Part of a small language model's weights.
Architecture: LayerNorm before each block, learned and rotary positions, untied embeddings, attention and MLP in parallel, capped logits.
Training: 231M tokens, 7047 steps.
Each number is 128 + 32 x the weight over its row's rms, rounded and kept within 0 to 255. Layers, rows and columns count from 0. Numbers have three digits each. The size before them is the row's rms in percent of the matrix's.

# up: layer 9 MLP up, 1024x256, rms 0.135, rows 255-307, columns 0-127
# down: layer 9 MLP down (transposed), 1024x256, rms 0.126, rows 255-306, columns 0-127
up255 094:136112137078144165085146153081152170095164143168177094127180129189076105148173114122185068136087135130134122106110102078091123143152084120073121143116108102125102092132167152152138174153105081097130153067174132123132085157109164114181125166117125157153197069100171105141104125116127141139163132125146095112116135123119172099174144152109102120149142106152105099115100097164115136075130
down255 094:077143085144126139148135098101117158133117107121142154122183121079127195095148115104124152191127142185085149150129128133190088167092146118139081045122133177149149115111164178187097092134149098146107177130128143147093074071160090080156116101168091097097128098139065139144124095132116101053098157105149157125118145109136123169138138094104192136135138069104119171144070149149125080165166
up256 090:147109140139076082142115189124149125104141143121216120102113104140097098098162076116154168175141110174148174104081120110110120151115111145143128158123132120123144107105168065118154081163187132181111191164083060112067057173132171158063137141142127117108156089106148145097086112097114130081106105097148111136126101128104087156149105133116152151173080091111118171140136155095137142145153
down256 087:095166106129168183156151123095148178135157118122102155127107110160110160146142109122146121102167148096103111121137121116155118117156153108151161118151074111088117135125138143131153131137110060156092149062150181156184129133144135165199142122118122165194097155104141105168141132131139112175109153171120159098149152175165176051129107171184127140127152173149108073148111095157117140136130
up257 103:178137165151082178122087130157174132093100156072118111114150133135068167094097105179152167118068094106114110143137151162156165167193155079148156097187119137166113125089117102164088156118116156135106085117154098140105130147151153159104168185089124115071164090133173094087157097152100156100174140149160181133148137147135096140117101130105132114135129136185090107133101134118166147062148
down257 107:130149067122084081127108103120158132080149120169153115081076161080075123107087167121154162120107072141083110144132128123136136090157150158115150150185106162128135111109079175131150120114192157127152124142149188152136155118099107133085111094095116094128129094099137135206136145101110156211135100152129071135096153047132095114113142205171119156110128118151166176167147163062116087141120
up258 107:141096146114096132147125139144134066143128120171117111108152083154107116138165104144120135100108047117179089141163112156152130180147153111067085152148130117114137142118120102099136117171057164169152115078133066121150151170173118184201200121238097118130140112120153135085139097098165126079123088132215103115071121087170135140124112127133141115116124173126159126156176102128054097119105
down258 101:167181069092108203091174113105135084138113104102152111137125149134120145070144094097104159116150147151158145187129131124114115137139126124195137093132167117091050146159147148159072208117119139145130147144119119128155109162127052121119160139125122144066188106119066131104137173167175055209065170115144092168135148135179122152105115116170124095121110127084130153108098147079097091132165
up259 102:114148141132158100160103156094161112136123192157198172053112069130140121090156044090096127201121125119193111094124181130134126118108100154121112123104130158200118150092150094137144128080111129104118075126082113139104117149177131121148078167110140117084135176089123067105102123127220116139164119120187118103137151114108157141106152121123183103116158143140114115106162111121108175094134
down259 101:121156091142200126118122128109135133107058124122134157112068131151061135119143167155101122115063166063155150122134120119082125125168106195150133068206084115167132109114089126120163102083146135150192175094111103095139112125139154150066199115122106118167104137146085155100095121214093140145097122133090156151161156153121111125132140105121132127080109119138163155088056184146115168106064
up260 104:143156100142108102197166154148156144125131111109146151064163162119196113098118166158074122110082146156130098158123127164108160132151144154130120173117102122131186158167116131149129138101045098102133101205170100147144114168137099178172170101107158115140161147170123189108134142121120127162178101143106107101150123097153129139118090090091092160151124104112128105114085151132127188085115
down260 103:145093151117152108104074087164135151133109145062130091103083128094200115095109070112103137133128135082130141136122137151075156109105065168179162145136167102161095145042108140156143150116187161101130175121169102115084078155147183092109122156118127111153145087123191123112166092116101152109127142129086151105104079142084172133123101172140153152145115126190147132119115104112061121127150
up261 107:155076151149150140108123115163132120171154191165124169073117160184077112122106120105139120097110168143152057120164119178097160073176130152154198181180146164139162157101148122189182148128118115175125103154115164149105071096151176131125155139123096120101151204091165106117093152134124120160106012103151188124122176164138154095100112097095148116142169135134101174131100114063106170104105
down261 111:127133075089137158077117083151131148033167098198072132090126147175124157056185077163137133161110100078167118112125108148132152140148114118164099102157110214164102117117099094111124160133139097130089135140156164167172153123114187127118137127122141095141143126125142119119137107095168131177146143162107100120186101117129126123180162054154120152143145136090151142136117140127129129171100
up262 104:164123130176077090122125082130144147106056181163124077139115135081170151183095180100103145127172155093098147115106141181217132101173130127127145107166149064121070187105090169091132142136111094190145139024131132100173121131205116095169113143114163109152163092105148153116163182157118085109142080131115142083166173159113147089150156136116135173081106116153129096152145144153150154147130
down262 114:143142145111120092151055113108132142129097132126063142127095070089105140159084114144105161159185136088139126180170123148161108151137119078150119148190170170099115114089108153095129173199149075168148165147118138153177147135153127112172128174136135102164129152099154114150066116100218115165147158167131150089151134131128160145091155085108136168102133085141103075168146127124185180140132
up263 101:126125102188121111161145111157128124072131188136118108118131083095123134114042157155077126155131152151176103126117117192121089088080083203171079101149081145127171116066187117140177142134094223113199153104152142166131078138108114192115117151164139145116111117164093083143077125082119173118172087080173160191089134100132154118112087092144113123116114111138152151169145130095083161149112
down263 100:126115124140116146123094171130086125154169165105192145141139118128161084142205133143154116100097131133111197122130162081176139094153149159135070155174147113109136106111208141090126190060158127161129176140159113099194131173149058159171161172114132118104126175139092136167138057117109102193061074101152061135138075069162168140153141105174146125107165136119139152133119133124171110160103
up264 094:109094191089074130133167066089144183126147105157138118122164130144138115131121069196124082100130139102208079128102087131142070142146132134106153168112170081140115159140163116183150078094092173160136192130200143132108097119124130166182154136077141111134123130123181117115077108133146077110162182162086174164124158156135113122098101077169107166136179081116135158100117216163085075112133
down264 090:125149113109105152121150105097123135061112147188079115112194143136165145157129043153127109128170188236170180094170118152149116132095118089152143143141145082127102144194218105162115142114123083116140110133110165170119154135149193134073114132164132142102159131184044112114108163159085089156084099111100104134079137085129130104174144136157125136127132103125160112156189117093129089107088
up265 093:136124157111101123110096080152152182159141174113108126199143192157086150177082160127132118176145170167113131088191162094160160177152082117105064140101132151154124153163149117113120127148126092183132095108142159181180131101138131077101115156157157140140160108154173129086098142090159114087098155109157158084065138101150053135112178190108123118151116145106131146110096148142089161083115
down265 089:096158158163105158117153191108174029140098133110115169117106112116139194143126115173117128048089175166149125116145132163093095100116098133112163162156125108098163125106114143101135113132103151098159128169116098161113094123107059164211162101104169109137087092117043121191173138157085133130161138138159121116144169109156166139070129124135123126111112142119173136163129129173199083125111
up266 098:143113149122099189131085123141179181133110150154131122127110109113094086113081104164125146177176132132118102148103129132125115199127178096137125097124124086151149157142103132172142129087115082198168140197147149089099113138122102156161061155149133106134153091139122122115089112113201118147094109141062114154150147113155143161071120153097113063053095170139121133150097155139123074127099
down266 092:147138153176106112106117113155088124145136124141102167146135125150146196192142128124121099155132104065166131146176100166124137151147151138107083149121104150174143086149180103100151149107102127141157177083131103145134119117111098101146155145087098129146092131103122128113120113100157186159072141128195166124124105124062146057155149157162094206137175158096134123138133137187166144042129
up267 100:119097113142140080197149088102144139110154130144096141145175133153127091174187161121142137088148187122171169131115187142096125153100097115093143178134076089070137103165157114160082156019118137106112128151073144141088130111130125128167131157141106144154112119080152125094079091154130188160130101117090098107105122154142094131097194145076127142192128120083111159127128142140173178084129
down267 101:122131072122079138048117130089140100163134118142135137138157153143093145109163056116127129154135083103155120169126104136144189115119177118126153075100123154170165129091126154073117143106146130098196157113171146090090094134118116104117144063144130111169151111164130178138108145111153083054118119086139100119195145155122095150150072139147108229080102118170081127143165174151098122156176
up268 098:110165129115153090111143161162152086144125212137146134082129129085182118049116106133132152079106109113151106093091131121107176125120094160104169146103082103152138144108060124133117131148099143123171181098130164132204145174150112124130141129107115122207101094123121094168121149124145150084099137127107077145189122139109104093169156122157117120102126059174110156138107093167101089121124
down268 105:089054148114124133141110147079104101154108127147186155195123129096124158149078160115113149101144118098186102149144187164170113117136053131120109132143097126102145095132028115140211083168166137102129083134084075144074210148146147167111087164146168125096126153125098200136140152178108105117107127133076109092101135138154143092129122069123192106168175117114158111138113152112154126128153
up269 100:130143116050121085152080118077109088106062099100130082075114160157089141104161129083131114130140136109170090118114172141147233147054031149131094152132107164133113134074166086152119154115124067095118169152124123139102083160117123126187126131134114154104094148145177145156128094146110188146133130134141180142084160124172089129081063151179111155143123163151152069080156086110146129071103
down269 095:123100134099123183140100165086123124121078144148125161132154137108118139102137088129126139174129114126097154154117125095121090160137188115081118160106059122174135123158172126103110102184083096105154118169206081110129094126128062084103134168118148148085113084104126151122107088138105086140144129179156125144122150138083149152139134166160129171108178153117061185177109104162141148155150
up270 107:115163143115106101172110133145153149067084078084074145085172143153139097198093119136189159096149094128088133143145160177163112098090148125134079189181175075093159208120125141108176098107147183176111132152161143226116131120103148157112179134178114156150108090122124121108128097067119103112139103111170096091144133139200110139160132108109093120141119122100092145074130104158089104092102
down270 108:068145159097137117165077120106128093122129021110117124115154099185159125146108171163124121169140100159051123210111143145172165100202132150105144149148163139121135105130157131101109172133154095131163158098135084090112091099171129122133113120154149127110063160123138091086121168122183178114118091077101177118136151126180196133141106100102127161115227133130185101148166140165076102151121
up271 105:128138142111151164116142161162133134142046150127137160118074187125152099161081091140137061108151156155117099111101091156086138155102140083137098117144116170148149145096098051146146185156133117166136108100116161129150097157119145113144166125096119188092149057117120103130123113102150141119127095155124131110190106172173065152089154056081109175131076091097092180133107127152137136116134
down271 108:094096139119092126133109180078203125151124157154105134180128125171113202087127113083144158142184124148146145124182100139190140144166156090170147209084107130130169141097066169091091134153148144094159145128112187112123176180168141110153074130114165137161115082073079168117121113106170094156097116069154152156123123108180199117141080149162119150092122155117111117114103116164195115171098
up272 098:138083163101114132108185123131125137148140183134105123089182139069119131131177196099094162095127138104111109159153159091157095185154089180107154170108109106104122158166147096179096152141080193168099106145173154206139147145150145165077167147108178130077154141157073114108155165109075125113115108109049202062150098096102108158120084142154136133129063093138130142159184062101168166106138
down272 094:141162162153121141112086171138131107081141157189120124163073074100127176178098116183062072139105157118164108104102133126090092132160158190101106103138164162145150181118186140105144149140171077101142113157155138066178129162176146156135106138124099148184091158118130107084094124117207114166170134124170165167099086088169152118134163091105121136057137116093145119190091162144066139148069
up273 104:125123186106168111094124125111177110175119222119149204137092176161124082160084094175100137151150100096104109132122170155136072141095116165141134121085143154125135126128121159088151138201088089156137119154142130153174125132136144107171069117096169116111099141087102102143146094116129177101125144162175129151168081054167137086135169062109093132147139088149109105133114146152100137126197
down273 102:097172144143119127137175137159101118153142093076174150174137170128112110155139174159146154152102113098121148149117104181139083105158069078146117093164135192197142101158135135145102109155117075148127159106116115121145025118095053120090067149097124116181139074200096165135162132168155136136145139152094180121116124115146116176140127138061121176117091146189109152127154127141154136137120
up274 103:063076083124161140120134052129110158072120115133152085071114189096182102134107166108148124116132201084113111154114144116108131138178180082093136124101092135119148040110145132149097131103124139140151107086148165105133154155106141106148112056169136164123117157138113105147130154110104126097102150148164141109111099096122152157161088173093163133120132115160104145102095196173134106139084
down274 110:108181161167113139126155161088120112181151160125073114171153172160128181123108102090137133107084133107105121129133114193115195067178081152135089105126154099124165124059079109114127142156127106147135129173112150086107098185141175124102114097105160129124107144165166179112166092167194157117136137125157118137132175145133131188129100139092173090125107113097043112142075135194112160109082
up275 101:156128147119218093115110145132154104113140158129105130121141159092182122138122099109173119119120138121186177157104149158149138084175097075170165065124067090142096117095121130233138118115094080121088098098105117199168060148187122193131155164149135075173155109122130063065095152158135138117102196114164127114059123159208131166102155156125109135113098135156094124081173135103148154121160
down275 096:145152092173103102121179122110138129162100100194111142139129117163099121159142149160109141094149135145214106137132094132140143152090165127134123229084112175119138134077098148114123140191165112115114187156079122131127157136079173096110106140130135162090200116132167165203171150098151089116145163114156140138113101156081101107099147147073126119155163147075113119112133111121128186111125
up276 104:114125109135147200130196124124134149091142123177144123111147115143220145101123100084157140123208107154094092160101161154110090112070096137107101148181064095116106096123111129173162120112135112145102106164145171129124117116123143122134106113158175094106126106098124127176144156126080114152209119150168089129145111145120108155168117123146181163183182104101139126118130141129119137149050
down276 113:071188110126133174053105148091072194066141135142111096121140123134094144080157148185114125114114123110130124138145125082150100120110120145123188108110145134093117105140147154093167194154101137158187132132169138163133124147079161126089103146112162117143102162136075117124119060113148138191137202196091121120131152116133139119122165158077131148075162117100162092080165097174145130126149
up277 087:141136104123173135133087106124151086084097167120091149139110084110121169152134128154082129089143121104140130113114138150144110047139118153145107116107206118123157140060066134194148175134113121113095070130167112170064091061145150137173089128101073096148100094112063165131116094136142117137081125101151156189127109120170099133118116162065159122128127217163100118192121134151151158147142
down277 089:146189144081094121103114147137147147159157119129187101082126169088137086103047098139102140151144118075108072135129110095121181105109108106123152115132080131183087101135153093129125093076142141108150129119093180113184146176084158151109144137113159130157132108129175154100149126112158144120139156090211095142185125109127142110163147118212088131138118086119198165114129115101120065067161
up278 095:142115117101140121113196107161102161139119135137114116099194075109142105125072160073136124095139143092112103147182126213181134135061055065136156208078135098125169226117129171124130074134149116136106088099161166097132128148131151086050092171119138090104093078132131125109093140112192122178133188112118102099104120123090126132143043102132169136073139160131137047154105131175132180164120
down278 096:166095131127158147123081101144144161092117142088148140196159122090119177165154145087169118067149124107097130115157123147191100133178093103065131104093168148133124057111091071142153090149153166132089121146165081125074113107111112155131181083113072103138156139089143167104106146131112127102080084101175063119131132103120115154131117139128095093117155121170158133092126111109118115131167
up279 102:082163143110092083101097147079089129116141070106144138124147078172077114116130109123119112093174074128153120170176177100136189088136170090128118142127194133132127147131135068141107128104133089126143129179118123130146105073225129164120129138101126097120144113146098100150132114156172128093153153188115134128107137156196195119116058127092149132105084104148159079086155149190128163120174
down279 093:202104145108164143185129067168156107162118143124188103163100168106134056137131125137123132122125147103142134124132130119139103129122152155133173119115127175083054116055191161098113061150087111154124125151087099124148123128134143099180094116079128131126106104111188159125166153092087168130139066144126091078113142145107108157102157127112128048101124147120082120112144126119115107106154
up280 102:113142077122185110156134100145161250136144143095159176132140088136166147064121124153130168105185118140128143086139142142089123091088137140104157118150121181072100122107155151125099080140097137103144139188184147085119138118134122178154138159134166107124136155136157134107137101161147149097103106142112170078192041103108062126119097087126110161114083123158150180141148115164136165064109
down280 102:137193132122163129111095135117126151113149144134089156108138137036042099148109121096120101112118105144106087123112151165103132134148088216159111133120152106063178152099120113191197172110103109113186084100138120099074116143142154168154097164162184119147125114114145113142124195152128129137136131129188157156112140103176139133087107131078120142107158152165144060098143129129080073123180
up281 104:140129148070149125069145145117142093118145177065119056110147091126064176142110129118145155150142130084108088164108162176151112125180105123115113076126097122112062114094100123170151095131126122161136077117162143108157136118117150147144100128156118163138108132132105185076143114165179084124116112127044163107111184130127112161112119150126093171080117123144170131105085094136176118100134
down281 103:146079143125140165118087069135129123129150117089160152129085137222107139116146108147083112094183101132168064161060167089159138135140146072132167105125125170161192116114161120111185118193077109160130204123128041148139130192134142153130163177136142194124105091103128140140108091148186086090134123137143143171115142172125168137086100116129152090150092117138092137121115183112111135160143
up282 103:111092153200106111141112136111126167074109150111162127113180113161120181140160122069096098137162167107125103165079084066152094084053148164103113127098112138124125110099146060111169116120112142160140115124112098069133121142142129132121037162108149125111156093148144129111128119130106152145171114127179157100147165140142101107122104124117150131144148160169108141128155112149164148213186
down282 106:107134063135164136134130071134117101147096146114108094172091115144159146149173162147164133128179114115085162133118113126162145145128135169192161158177064111153198097117174103086131123105158104155133090110149100088124095127122147152132171163126192126105121173111079163114114124166122110094136157187104124207111175105124071045136084125120070121102104119126083136119183104145097089137130
up283 100:092089132083063139112141121097063201133167123118113098156158070145113111141085176085132102064125110145148124125144159146102126141101200083098119166201102141148167144152161073155109113105123121166107130064140121086175099151160149152106090138127094110143079142129092159167134122165152136150180129110133083090140121111127140158179145143154151092160166121164142140140102117157148176127104
down283 098:138133145058196178140162149109062123116147115108106166142151114163100149165102163112093177082128167067119160072119157164133124138123141122138199151109129141133114137138109153100090104182151131153136144130101144164158167153158145090136165164099082112147097153029113144157118100106109112159082157100150122069075178124119103145111144071160087135094139122155151120114132050117110094111187
up284 104:130088224103143099134126060124167142147070173171137089122084146152123188156131154094141127104113130102187199147080144148160108117094160095118122153110153142132182163111081130148165128153128171142138097131131151201086124147062163128108114147181107106169109174109158169107112134060100078067148125118115194186115130164190139108151090134132120142128130106120155141119125105156104175104124
down284 111:157083153147152191089165067099144131096071161108151104145127123103110074107092071149136097121148127148133140164155173166123105057170064123153159110122118153106125107121172110187188076203107135131115179104130140133134137091161157127123132112102158184104114113086153115169143120112098076147137119151142134146196120130184150132113082121117161098088140145136157140122119153115084122148090
up285 094:079100098116124182129103155135096100174171185117160101163211111185141117093115127110112132097104132087174147128202149172144126101137142133049082118043137171114156100122097055200100160090124157097108134165158137111107136074090106119182147107101132104111138148174097149130102073118145136117138110143151122177162153101166173106124089128091132128127160142106098124141096125122111130078137
down285 088:168075032101117143113096122080155181113108161134118135161152146103135126141127137131166133181100094078170128154161160136131151123116155163150141130169085172107099140085117129163151142118094159141171119132095094114167144095099092097114122081105118127129088154098179084126143127129172105097082153105142129127131116158121146060138144083134115083125089120143118129105092153178173177116148
up286 100:108099108125111150111112127048152176137149139122043141089043183150111132124106146064125120144114132171175143042072120145111076157079126098105148131158128092110097109029126131151149114119130149114069134058148119120055091127122112107196082123135078166105121157138150125099084177161095166160095153073143063141133124159157157101162113101123133141153134077133143100154169139122118139142204
down286 098:207089112193099161136113048098159118110077157131116249153147157121111119128199135104118118141148149146160099127114143168170077111141135114160103083110167168165131128142080090096066133071114117150196148119184127120061168121181171124174120182121151112096152090136102119137108125149130110166149104166092111112134111053111134153093078113144113090101151107120088159150114207133110138166109
up287 103:157107140136118144081138156103094143139134164163141130084119116165187106124082151110026167156072135145141145128165116131106088086131123086132132119175093103107154058110127068182146108098050125107132138149214171150148117154128154139169131125114144086168115146187170136087141152133182138115155140129129153105154129058153092088147122116140169187152112149113131108173064098089081145140111
down287 101:129134110143129210102155089132162114119127145126096094126082107098086157138100135111119130082087140193139141156066154102127166193126140141107124204199144114077154175128179136122127082179129136146095124146117170111152175206096086135138150155119146158083129108185170142103121092154049180112187102175105123124110112146067102084119119177108165141097140156096136134189120149116173163108147
up288 101:089120153099170081135115115156153087115146117090167118133108155108118128146166193152117029112145118155107074113118160127092095077179163176063149110141085173100132170118079168129109139137120161160094134101172110096131098196162169089110107125164110124129067113168143162158095191092149095152124130132111141136198141108118119135131099106187055153113147119112142142146158155173123132089073
down288 108:134156117131133103123105093154109118112146112044125111147155143073103113182086110127142094149101150104170084137172184078145136135162112111103194174120130146069083056179102053077150097130150126162100136184145080132199110157137149147135042102098139082176134130107129136137102164135095138119142068086139132128143106139142097149114145196126180105138140140160175118106152144133150185147062
up289 096:148153115124140105109142152136124127129203128148111118098132142136107123059217133104118145124155111164062118125100135110082101097131142163105131157095099118115142135147162092077186127153098105107183108108097093183179126132098171179087174112120109084138132134154197095138158174111112109087124144208153114197111092143154067091159116124105101084142121176130147141080132122134085171088107
down289 092:158122128135122124159119164190120138115215121159148114173123128083122087179158188087140120143111070096123117162174169121123108158135088101120152134154125180219151094112226120060170148090173135091109156141120175123122153121157054131120140202122219104081146154132136127140145099106124143159114138095076100113107123152098105183138135159157138166080098103124156119103133133067138139146099
up290 104:156165170122179129123142149134187105150127104118074099165117156113141088100138165107192173128150099141154084118141144151140170133125150157101132138140139182151047146163103151087122126118110186134149139088162122068175137139146093073141204106115082095102099183146119158061137119109110108063140078098080086130084102143129116110174126182115162073142162109171116191102119106105106135125081
down290 109:090151105076098185129130161090101125117088096133124141156129139146099116085058115111134138120162182121110084109110172138154118109145145103138182169135094076085193137123084097144129135151130111114137145096136183142165126169142183198170170091109096122092152103140161132134142060120182067173066155173165158209124153125215142161148092082109097135080143114139078054141089172139079123137119
up291 100:158139136110156111080106118152131149081151114096155107128164146059100086134158063068147130084146145119099130145160121126144125154179095103099093111104076135135065167092131082100098137146139148150123127151098162150128187192101139179146135109118150104084158108127111146121083080175112138091107113138100136187162106076098152083128104135044125133150143080135159172118097115159157125155155
down291 107:089142169103103135139114095119112158087160157111068100114126194147113124173167143094152141117153063116156153104170092095152146169117109092116093122178148161113124167144198115124082103181161095081192148068114130165169187143137115097152113104108076119110098089126118137113154119105137127110181095068149070166137125087157155131151146164050132107129077090141146144158134149167112104129114
up292 092:165166142140103122105131153134142130139144125143169118185136141148142134105172164096123097114162108133170140110150173127142150139082092111124176163130122122158148145148162063096147134124138091067137104155127146120085143140069158096156065150144166094098198038116221142140097118182139134184131128126162081175181106165131147099115080115140130118106131142079195119138141138064130101158167
down292 088:096135137045177136107057141129104135122123133169091164091142141120103130119107103118145167103096124111089132154152143143120091119133112099157099084170146107135123062143077138154155158109095115123111152119169136102201075125099104066106167113132118118151020163121067144102185148077169114099096133118066161151125123099101075121143106138129112179155117120143156172087105156102131113147058
up293 104:117123174108142140194172145136122146134077090194146133116137175130096115158134216138163129148114121109104118142097163159108160062075193163111100168098105113149132132133110182172139111114140140149137106092065068138129096165151123129146107146111080138170133080162090113121144128125095131108117172110129147110193097158156184145154182038157214120126120086118134111119132147126090146185128
down293 109:150135109116142171117106113094119161144149132153159126085108101112135163096173130106131083186145123099132174123146107142122108137148139194101130136110099111131094139151095119096187107149095109143148132112052183103108075129168064080129152144126099123119090119077115139093185165141127092111118146179134097106133146110100111111021108097039109127148133171147142149139157119112157192115134
up294 103:150034150110143117160123109078172089157172151124095137123150149109097059175172140162109123130167140120159100071124168126123125109158146147084097151120158124131133182154179119163145146121138106118132106156129086172094166130122079116127110094083116140095140164121133091116132134128100168146115111103070163092100084112184176070088131140077158092098066173188157192123174130109096145111152
down294 097:089107156153137143078101162121109113126129121118165143138150083142141084099184130139111161160131096124115110083133099104088097093122149178188137044088190067137080120132232094147125199048112097140156132083121116147134126122220119125096134134163107122155189086097122085164149141116155054106127080130066199127143156185100143109200177115171146145128128136177164105117106176108103118114115
up295 098:054169147155109102150146140071138123156102140136139072143105145141125159135104123120138119106136192159196116113105105145116122077151119143144085162119141079200121095133128135145197094160143135191105158086098197177098145118080124135170088104165125164122106076090101125148152155162149108112155135133165129100148147122073055128174137166091048214128164096133104149131095142182132118097118
down295 104:077147199115128136132101089152153145185127116146150144124129100169153077106143100128160191154140096109159158127136031171137121116164126095115194093200136106097138142141146165141108125083100107132137139160129160131118127164164157139154096135166144104209109105164069204113156065124118165172064123175139124128152157122106130181109107152148130179112101114040197143122183126145171079138122
up296 102:102128032116154154114106115125084136111104111147062130138163119120151091144109114134124126084103095117118136143112135148124083130114147085091098148137160073146145197032139185161156141156158107102126087118138104156108074109174120086125142151140065098182110154119061135066085198143144138114132102151166088112140138083130155155137110138113071126132137078144129127120066137104211143142128
down296 102:148170124118109146157189140063193139152105153126130119128109085135079182131079156128117108151154142106118120043149126095132121161095170108091187156088178137134118140147204148081148138108109141079074149157076074183104087154150134166118214127141078130173141175170119164115150071145122120105119096132120117104192124108167145136138097117121152166157170141104092176132122116153140135148139
up297 089:200144165091160148087133130141116144158179131128137136144102162164131115069072091110098166104187119094132113177140100130146189100154140091180133110104172121125148131110178173162117133081111107178150195103110140085143128121099079103114179108132151119105127165081134073092116172105147153104155163107078137102168075130168141140177137100139113096132155074152156090142097100114140112131102
down297 089:146134078123082139157125137127148181189141123130136179110141114130137109166196163155106169122093090159135129118108181173125121121158147113132138122072138118137133131115163157163139083041143137083146169166132112146158136113140197130096086083117141148195146100140102129112075111093110137151108110172140128130131163106140106115161130187167078117167159157124124061132132152098119185097107
up298 105:125087165130087100035094140122127214113163107123149172122116119166137123104064168104153169152111132070128139145110109091215112186187152159121113112143152144137082202136104170094121132051089113143192129121149097101152104128172118133063075136082142159144084160114147123099134128154173189139134095164132166163087123156154107134084118071145131079118057145112093108141200110091133160141116
down298 109:109161160123096130154094068142109136140124068182094140113127135164079121088080124161095120116115141128153106151143086189127157149124157123100104164140124103171156115123133098114145138139117106148118130119210154165117166130095106140171194165091145116113143118150103075130158041153164093157148112093108138099133122148136127162159103162079139107123102169121093122110128122200173126158150
up299 098:149084178179108143080183090180184155152089058108113099157165151127105121110134135136146187124189147077148126214107102132162078185140108086115139084116149105167157170132143182136072136088152116145108149065133146207051129138105080106087118121124095126172109159102130110134128135093105107065111094103168143120108147113130167136178102147083057061115161131165097099090116065174149139140166
down299 109:126173162185127120171127153152075114115144115170137144093162175136086120138080126132077127175097094129072131158165104097146151097072150168136063129070174130192120106137092125116161139147163118145121155098083091113196064096092129159135194100144135084137151081126100172162143127080083140131182093165105151107178132095110109099091122097117131159134150086109084136170120100052169103119086
up300 098:093127168168100076139077193136159178107127130099155189159172178151154106097122093139139087149086138135102115075094148135120157116091103098144128142112108085129106080060136154034129181093110162134145126130176104141084132165181154067071158138112119197119114102123174169148141121108177176100088150110096116160127154137167160098105162065131072159109143139137072124159126137093181173161144
down300 098:081136190162125139080147140148079080150179120146151162079131122161117161134077196092135136114143164122130143103156143141201116098161135130109129154166117169129127154092113177137112131086129164124102094107120141125096112070077122189141165170126194105124158141120131090166159170110138175136143124188142055150160134088136189081166163107163182147118163141091183130090111121132098114104144
up301 102:100163148142163168146122194060154208091205145170101145189101180150003154101109112137108124108106174143125085114119103176105111146098196171135086132128105124115121123074066131090157142123080137142141121077153115146148132151110081126117091104161084117122161138114142180096063147115122169145116154140143148148141135053141105126118107083154138144108138092141129139131152136182063082127129
down301 100:123112138147097132121143133166099112152128150125139132124133085108103093171123131115114143122168117118118062117201133150169143119179144156145120154126149155125100111141186097138116224128159097102177164151138163144153185103106107104144125106109134106082102145156151105131096193163112177156160167156123153122125170127159134081062154154150180098141128102124133100125104127110093040148161
up302 100:100102107150085120141174161143121101146162187077169227142114087167120095175069161121053070117099144161134141090132119087118141125174103129121165145070149150126148105072109129139133167090156145120121096150106143128149130071099122116055199111146056184147069136105116133057120090216111121099167153186127130103175076103157147133122089093151139137106117104117101069118117117178122106109051
down302 100:116149107110167188131100096127112137165118067178110110155151069113071171136116147114052139149219151124153139103192119129090111165177148144162130112152110137192108108113125141099104123162124134163159162111128162147145149154126139116180164142133097038140144119150128118181158189099170178137094194119102133154096101145133143138053137148123119085125047126064116146170126102128087170129115
up303 099:129145150150148118099087157154123114197109136115148129110182120046163154058091119158110114121124105170127060101135116112097097069073143088100130163105133122142113164165143085141170034139127100142105099144088151147120121115108143113171115144101091180116132100134097137119182153168137168152171092118071089077160124163177124111123091147155125174138107096108134091156132146077102106148085
down303 099:100107143111101134104099144125070121180144177105119137109151095112141132107103136155131075132135110114155088151129048136125134074155071105138133071176144097153128102194170148103124159046133157225162090095058151153138127160153184129098107152096208161103095155167146145105085145113093105107127086166091115112087137055161052150180139152102127143088087112135099129159129138189166172108139
up304 099:093107203119088145169147147120105058135110138144154137164137162175174104099088057158089116177111060124134079135129127164152124162140112129128061094127146170200141147122107102098175094165160142135059105150081157102151100123117190079159106222180162111118087058141213106108113167092154085156148116187166081164112095175121184136112142091125098067126122092113077136133105096128111103149118
down304 098:127130125091166133173122119154093201146085104120162142120115098124114141092169154103108122100148161088100170131119110052056146116141158138101153091111115116125105129131103160183036117103170107140110081149120116209130161165074153149152146123154121113058123166095084143138122088183089123081123174117119105081159111144171202171151108069088157118113139151114138161175108102114097115140138
up305 106:134130136116117083075149138092163100077072152115111125091099107114131092150137133059142147152122105076147165094114127109178162083100108117070109053144125173169170172177127106124145170171121100130154095100159150111159092115161075087127214130119187096160045162098107119086113131109163130044132134104100157173142153037075130112122144133127095142168086138170160111089123092095169079151119
down305 095:136130160096132159137134131121158128118189105124122158100087111138115122132201079174130084146112157162121178104174151119148065127147187140192150176139144168088151139151160172143145102097136191144035130073123109102089139094128202120131096191146132123105112023157065146110161172116092121148152106211094150144161043170112118070134196099149144143095141159084106179169101157108164169173128
up306 098:187138160198141170105120098073137101112122108121160113147142109132121151138121104148145120125152132117152097126152116153086091139129090088119139126165116135187150194103130156123100195144106188171094194122128113167137101153134054104119098100125123156159201119117123135143140135134127090142139136087172140163107095126106100158178071141119054133065136144163092174206110128096168106150153
down306 097:165072131139118115129209150158055066141116063150118142100123096139133099120125078166093096117136140155130126160146165106104167164121159089120143135096124101127135097176108065124167070116168171117143091132140095134157120104090139094148186127151085043138131087140111126119134085152158173058101148149110117147167135080125142099119183135107175113184127144137140158165126135137183181125105
up307 097:149143121085118146151171199107168106103145123130075199103143119094136098147130126123102111144085094091108119166109179096138104114080112153116104084095179153180133120165115165116175186134124077100133153132091182113156139109126188076084114143119153098077140119088109156115107141092085103137100098128139184133097093159055144084163122142088134072108135179154096168110131096172132098087147